Part of a small language model's weights: biases, a variant of Muon for these matrices.
Each number is 128 + 32 x the weight over its row's rms, rounded and kept within 0 to 255. Layers, rows and columns count from 0. Numbers have three digits each. The size before them is the row's rms in percent of the matrix's.

# layer 5 MLP up, 640x160, rms 0.143, rows 359-379, columns 0-159
109:140119110085125127050127111102158171067145082131125132123085045137140143130128119134153105148183135162123143170158097111121093180095171102115135149109148107146136188171099126118168171157116080149099105090119109132139086084093145114075096156187118140147106062110100115090111187096107141099114146115195054058074163122120175168130103108108146169057120162139122144112100119098115142064089069161113158170168116154131153081126091111128087097097094124145171116163118160127132123180125072
099:113099121140155094129088157141063120128131153159151098104120093105098111122096161126092169147138098082116191149124140101136151102077125136131186118047054102136155099146173168119089108175065118085127122176173123129123107151152153175130147155124099162098061126170125192079108079107092137118093119092150126092160136160146140165145155192164181144109107132163155077142144112124144165113145155200110141140080147141163100130072092143135108043044149077133177149111086149164149142120135130
101:101135076121159167103164135082139138118132154082157116099078104106094130106123158158118057117159157159153107079110146216147146125013168144141158151135179092182202169061113100111125102098147142095168125121134154180139113151115141147114145192135087143138130171108113157099068194117122147111125092154129143158138099122076112107106133126161130113093157119140119188080140083106102179165126160115135124110098118175136096097161105121160095133143113125188185137158161136133065079069113152
089:083094120160129088089097133123095117083160155177103116155108109143186215204129083075175094122148109133116132116136154129096144116151111069117144184073124041147133151130183079144156183160086149098123112188112145092163165073113104140191138151105147066176111147132139135140187138128149190109111144114124148095152095095101087114164136203176141139112138148083088118150110176153132109109150155127114142140095113142145133117115179103115170115135118143127146169126147145189206122179125113
104:105107092056143106122144083087158116188075114200139078175156142189154133177213092132142141139138170121099174101081118140094156121150134091135125102138140123173096129120074090111126169151171162236134140126117113089144123156166173114108088195109046143113093141115183109157132151165150101102106142112108135147153117086137112120076043159106097163166072131139179127164126111153100157105134133119146098109118113138171144116124134128085156141153099098120137135196103128119112073148126147
099:096131163186114173141178146119101114159122170105099067104039180154112128110166154129124131141122176161168069143145103086200109119123138178155101110122087094104211111192123134122136132182159094132097104128137157159151114109154144120054080131076090083082151164157080075118135094109129116171157145147134139118180091145114086137117121090131148122192143144160105115096081111106151189121091094149123147073089145116211098091092108114105132136137126142176157116138140121140190150111164135
091:134081149119139102100069133103169072106150118116217165165173177116116157107147162105137110106101116201154147081094136147175160155127124161082142135167072173131155075163085141183118130117111133153158180148142092163113101103100153116151092162122171149169127110103119111140111176116161105122088183091149115116137114093121121175155109136172132127102118142136129146096083129140166119138114164087103177098117082163147161044081072168088180080104077157146136045111057098110132124107117127
096:100133145105048136125125176139105099204090124085176128118108112111092125155072117156168160173071063115149115100118088110186138151116125109115141139152114095089130120158164135103160126133150122109125127098095154186124120085087106145167139130093118163177068164179134162071130155109124106168109118111127152099186103118113127141140103176162158150073041180100155154117170079106089109218139117124124137138167165117102135116035134117136107155191131077163085136161119145147191111112131133
097:107143103138151113102191154089109133067161104175160114156153201127120155129146116133088143094162169127160117143089132107111177145114193164119119125105111129112122140124123106148169123105103159158187124148132103113128131047175161075161108173048140126150124145097114081203116141143108093092155084106073181102165144137111102120061137199153169144144156064103084098125105136087185126105171151107119141090105085076137161162110091104176150111185067171100145146134115168135120086152139097
106:120086161185171136130132133098136090102089153125115108157182132152155130166094136117117186192175117122116142134111132180156151162102091144176133113176086151120045150112136153071074131163095169131145191163163164202143159102159133142145081159156118147167059112121110141135155089154117213132159117142113158120159123172113142111125106179163078154120108136137129088124100122155123208092143142129132192090095125188126112154094143127143194130106130159157100143122155116152197148081169072
097:120097156129041156107119149136083109174136153148132125117139129091078121142102077202123090112184102173098074074102126143159101139129133161144155113160119114101051099106149084139158122127130143058130168132068139101126118113135192152143187144133141135091133135124113156120124140170237075140163100132142130162053173124115116140166114140079080136176108135180138099106065139137079121074163122155158108154121141173134105110118111150075058139176090134134143158140123178131126139071146107
094:189109175120168163116133153117164120125143128143156150098139126148125124096162119114156120100133127188146147109126146113119100106153153108115154126119126114147101089145134088149140132102123159146121081117111161116125122125090164121159118119132158170084144093026151077087104167101149074207136066103156189048099201116108117087111140141159045153194131092181107172152128124176161135083124145115165130145115102173093142124037135122135156121132084151176116085152099169064117117064081094
109:076084170133129140158097092095179138162096094148158123114120131144142070089110156131110093104143142099153134205130159163121144155225109145120148066145149136140140106121130148118185144116142144114127119084109100142159160127102112148126170146138086121165073122138082096102130091092078151120134140145160090134181166161097200116183112151129206112154040213050111086225179144130157112149112164153115116140128125113148130134055098138145111157130130112137133133135119154124182128109173117
100:147159192161108118149188151127181150144183105137149145162112114076087118106127135125053168148129157126076079106119121149147135175127133106093137128152077142158175136154139122133150148063141104140138130083053090198146098161081145145058143121075137137162137081086146060133142114078129188157131110087145120077080094131167166183085158145143125125131147122205171053151085174150133144159111128082132147136115114169145122176104134133116130160113095188120061107126105116130147121158163131
095:146098166181082148121116158192134151179110137153147150117048168162161184130141128135098065140118153133113134104124116132124135085111133154106124089113116126142086117057119102099160119166137180159147125153061103164112163087082131150148080111189166114111139141131132118136132114121163080118175116169120142184145152098148179117153168134063155162093174122152255132080123132069112116094128104142140157181125107120143155120106131163104152067144110192085124142156151125118208075128118117
098:139211174149112141125129176140104166125126147139121099134175146076108141126159118146095153155161140118163128150109157141180204145127114118139147126049044166163187112170109123125113144157127140145098119129079105153126137119119154157146115058104102142086131177125104074210151121130124125125138142116166117170181084111129115113015066198129172146079114133225101114130127147124128186116119149131124109120188132165131135152104099131077080126084159126127125130140119142133110142106156198
094:101091160098120142107166164168131151149133121166064115068153112108135150101161131153200156082113107154166121116114119162151160105133119156147100076101184096160174108094175120110140124099150099113103156144135122099134099072118093127124179150170155089146131126173116146120110232170135171098123091122120095134170123140210108113123090117136069124067149075075117086136151115096157141108124162161154161116132200072206157164062128153159059116119142167130109114180140139125107178136108146
101:110218161142109140181156159142204127136127131126137147152111175119140113074117156065120160195104146110133117156130131110094103088118121135177094119152133058124185122207084079157132127092151121142124108169176147134183117129133113089115162108160137147093073155101118160092128081138176128090095190177129050133114147142169103133114156100181135167113113223129162126101162138114138152125108130147091123131179085137147146166141114140063140125123195120136187082090143159180143122106124150
100:144113116135044104172135148113101193153118114144062115148081165137151115094147077103093121096192132132175136154082138123120155166161130175171137112136097092151165138118074153110099169159157093127110100090089130104135138108178087075173158102112136215090160130124161091171189100116100169070148129127110106133176121069110151183154110105106057137133151173155177102139092178134105206174102145134117126153126153124107088066105121166108111094154122167091123092126156150104129170130116099
099:128165137129122167117081163111163133100155122136135090199175118168125108128134155084092127170182163092095127215127116108116142084100119090126143157110155112118123135149134113147136128154100122088126143173123179105089120109139170195165167123114147112083152142096125123188136060146127111126081136068164151101171125128147117057185162125150160114110101147120101139140089162138111102159083130100116113153122137140149161111096216110140082138080054156094255149139103155085127132116145090
099:107124116124137123114145199078153134129109109167086128060077120094163135129130152110082102101101112125123137097061118098122095123185118142126141157114072131166144205122132040087130105190094129150084064065150178138092164171119124171114148176129114107113096120093151172124128127163124154153121137125111127115183059174147152155091107122105138115116157109058144145137140127150111157117078085151081151095135143170116125079092096095107122176109155166167140135104092171131157128057134222
# layer 5 MLP down (transposed), 640x160, rms 0.136, rows 359-378, columns 0-159
104:164106136115123111136157156114171113117185131140116150123086104147135177134126132140099200142097131200100102115099178114106171086118104148139152159140178111135164191168139155069131074169123167152096125100097126111108156210121151141138204120093176086224142090155089120153164091156190154151131133076130167090138143170145115140091090077116103114116137132093174158118139150141144144152116189084154083158098166120131143156177089191142109111069181154095137164089144149108143153123105094
100:082119138171133188145106223132126195090107113132144143140089153131118124157158061107139132101098182206122204125098176169203148116110149120173112106126193154129140111104136105108164120129183096111125118123108190117127062133117082125129178115065134095132145123143108128139114133103141171132116138126149129129143169096095133060118120135143144074083160097090178137103080146150135115078155150101156146161120139153110146090138170129214175097052149156145175145142151120105177091122107094
100:028083192215152155089123114135145119129168141090163134079088161097082140154125159095130124095080147085146156128111150140133129107160099132158156097133103125147089114103111137141132104127121162128112118156160103100108099130098113101106157181147140119064167191118129165143092167124150151100108214148052127118135171142127114083143069041126155122076146100082166140099118118097109155178126142146138049159077130126157155158082097135098147109110151101063153174093161144134113111120166167
099:189147096165137131123125148119127110119096123085159149113081174076132133183164140110163102124117155069131171160117108098101100119137123121148177132133153195077132145126070097084139157196187129140160127111181082155087114149146151145092124088143089140141134104117097158170143116121069094145124138134121158202108175077145173099152031114138086136134163170197231092101108107139076136119119068138146132114147165132141165086121139113144110179117124183135148127114086153147094136079161120
097:123084167168157134073148154149100121096096149072114126128156139071125149082076130151095129129114150139164107107110156140151156191105155128141145160128143096190118106117156127102120114134128145086156106198142105128120116182052154105158131090172124100063156078141117194134107199125178158122145141144122118161077145140103180150124037118135113116100161099111097165120146098130074127173126119141115132164172189219051138129173157163144142172155179124162110106108144160092090165094145104
097:136134097158147094130082184129110122181140075079119088069132136112077128096121156137139166173135097093154124113156165182125124078097168105107154065135103148101092039209137185170156149102120164147149155107133144126136127109175154129149103116107180126047193082112175101135111115145061094090115159160091147162132056150089123128103163126148200181076155148136142149134079119148110152108121100110098145123126149111124119110119082076155116087129129147162158153151132091094159063150120136
096:144081146114075094143158136075240122151136128166123116067120092171113159078181090125159087147097143148132183066141160133107121061111101124136150059155118076096123091094109119107143128068119083123158107145126120092134140085115104156160159166161127179129121123119095096085130155171132190127158115141153162135153155149173151090186115147145155142118149124144146099124133108179131141093127174120113138127074132158149164186094121138159144114111087180137156104177181147104150226138171176
098:145143117158134181127135125107163161096194103192138135180127071112152150138109135140082065159167091127093119105154135104178120140136088099133122149083092158151125111134150088160163102131158105200165074114151121196108111103156119094075152078199147143118121131127098116144126129145101081094107134178101076143087122174160046090107133102102110056130078119119141169142168146101211054149171107106074080108102128127089146148075143135139139098119132096109146114104109139161071129102101160
107:179084148130110148149090129105111072111136115100116127169062073089180088175128124093076096155107124095056109153098143145132123085110081153130158149181148113105169107148183107126113163102143115112123146076116202124142161178095154121059131110129143150106114108150119180080162110125127168131097178081137109141166138122145136186163131066112192126128154165173132123139129159112123182182175080131092133189079201071134094092073105134184095113095120093092118111143107116118129151113156136
102:108116126173161141095122134099143124109168055134130166169149146133143162133102139140181030126151134153113164144130131180135154148126147200133153130165175090114116133079120100159154125086115148183081085094172115137117153085130162116083130105085114116099101161161176116145150127151126175173180103218131129075159084117131151123103153111132148111137156170068103080105095150104133133154124088135133152230151116077134148102153110151163113159138103122099158096145188162105085051091177096
099:153158088114153115122083180105162147081157081145077158077114155131141138152157117086150140117091123159120146126117132150108097154097167139151092146072137100129122174164160188127207164146114118161132162193095106101118105136078147169133091096111128076138130097118158146199128132148079125150098235158139129078107139177181152138132129157188118148062149089100082164098157103071071099160131149128136120138129203128099120157127138066157116162113110166140127080176160164109112097133106089
100:133123112194072141088125170123115106184086111087141113079106137119179123098081123166108136174143129084074122154135157208153150095185171119132163119172115120106076177141150137128127130144159122110127110143148107174143109154179162118085139168171091117156093116125139126125099117085108174153142213136145102161112103181145124100142123116113184170133193123131127136127134150083155106173100157141128135135178079115152182109214193136133145171099126111127139165038154124159081154140198102
098:175150087158165078140090086203160126134111125093156093086149136141126121128116098159147120129153115124095108098104135114143155133087079093170147170165138105120142119083147155093106095109161165114158148177029195143164162147140124092082161120116107088094169097139196071121123160186149110115152152149169185081111142199103135126114127088087145114127152071096149139177082179078172149104106135057141137138083101119136153131095145127099148069119113132109102067135169200135124150147115129
098:171075141093107184170063118118126061120123170118136095113141142085146089173145148135170125171108180120139125082093129113163175106145110090146083132145095082074118130143147108160109155109123105084122135118142188084191120147116173161148123162116118064114116180202127121100113135103128091148107117139137138131082201169119120145141101135139135151078123184100108154148119074163055098121123147127139120122150099138086101118143138123113088009121068102138125172133113125193184146134078082
099:124152140082146136107145157126120104147119134086167180131107126155092099105141114135108164078146111084083158076118142032107155119147125105179147131100107128090057174157154113145134143124111118140109136102108111127152218137041172185109114124138074108081131144126124136130099170174044125158101147170100141128108091129133104185158067078070127139095118122100029148165119129125164094086100132136110111100107084164130080097171158127149082089075139138122107142077180125147145124093146144
100:147135115126058101134106131143165100174135178136119103129123089127111159182149179132117118094114087221118160138153150146147161114165169116130071177132138122074109124099138128121075113104133195160109117162164121159116122131109166147072072078150137120172156160142103133092141121092098186142104158102091064155114155117108105145171123123123121095178098151137160164167149112114099142220082053130126151169085118131132098143197132150116159177133103095142108174143099136238119144113123081
093:148140099115052148105088134112138126147208132127120129151122129075127121152159164104110134160044087132162130173114158124150109092137096177118098090089120146138160090119146147135110084115122162154136145145168164220152135096151171119169075092097071157068112161139174150170163159142131158108061161129098137134115157092070115115121096112077145120080087113126192118128119163213115091087107107119160095129104152166149108118137116118145137160136108160096140079122176107171187153087045112
100:087105140116161152172121095059107206089147158109089177125146138103177121140164094200088141093147116193104121130123143148195102153089128129109128149143120127136104196089179124075123078157129185108093049153147130113110113118084142138072121192143189106132151136170138108085161127124098165128109180120106140097112120191082142065144097091109131113094115105113151100184128123170106143107145143106120096083053128192143187096127135086140157120123098106134144067152114101128150085114112139
103:123172090099225173134082176170099125180109125075080121147113150118173188181156138094131146134138134070108091131080128148085104082176071164154144173112123132095144082107131168094161157127141119115094148075158183131124139121155100130142125156118109046153085144139112145104074094138150104122165093054086129138130183172109121090088092111155110124156095197122145075152134166122120173118134142098124108153086101114122097097143077140124163166124145097141086113079114081144090158121109075
097:138111163160074152138119042179087137122109136197166133133120137147115146158138142161104165168182156136108145084142101104135114114098117117078155109075145085180131155103108090136053104121133204154143163083177196060093134111191102112177081149113116104088132114131113165135161103133156081107150146134102089115126086116171171114135120143117087095139121098113198102182092097138071153101120094125158091151159106090115203136104161145137142113147116135173101167117081160086153147129112067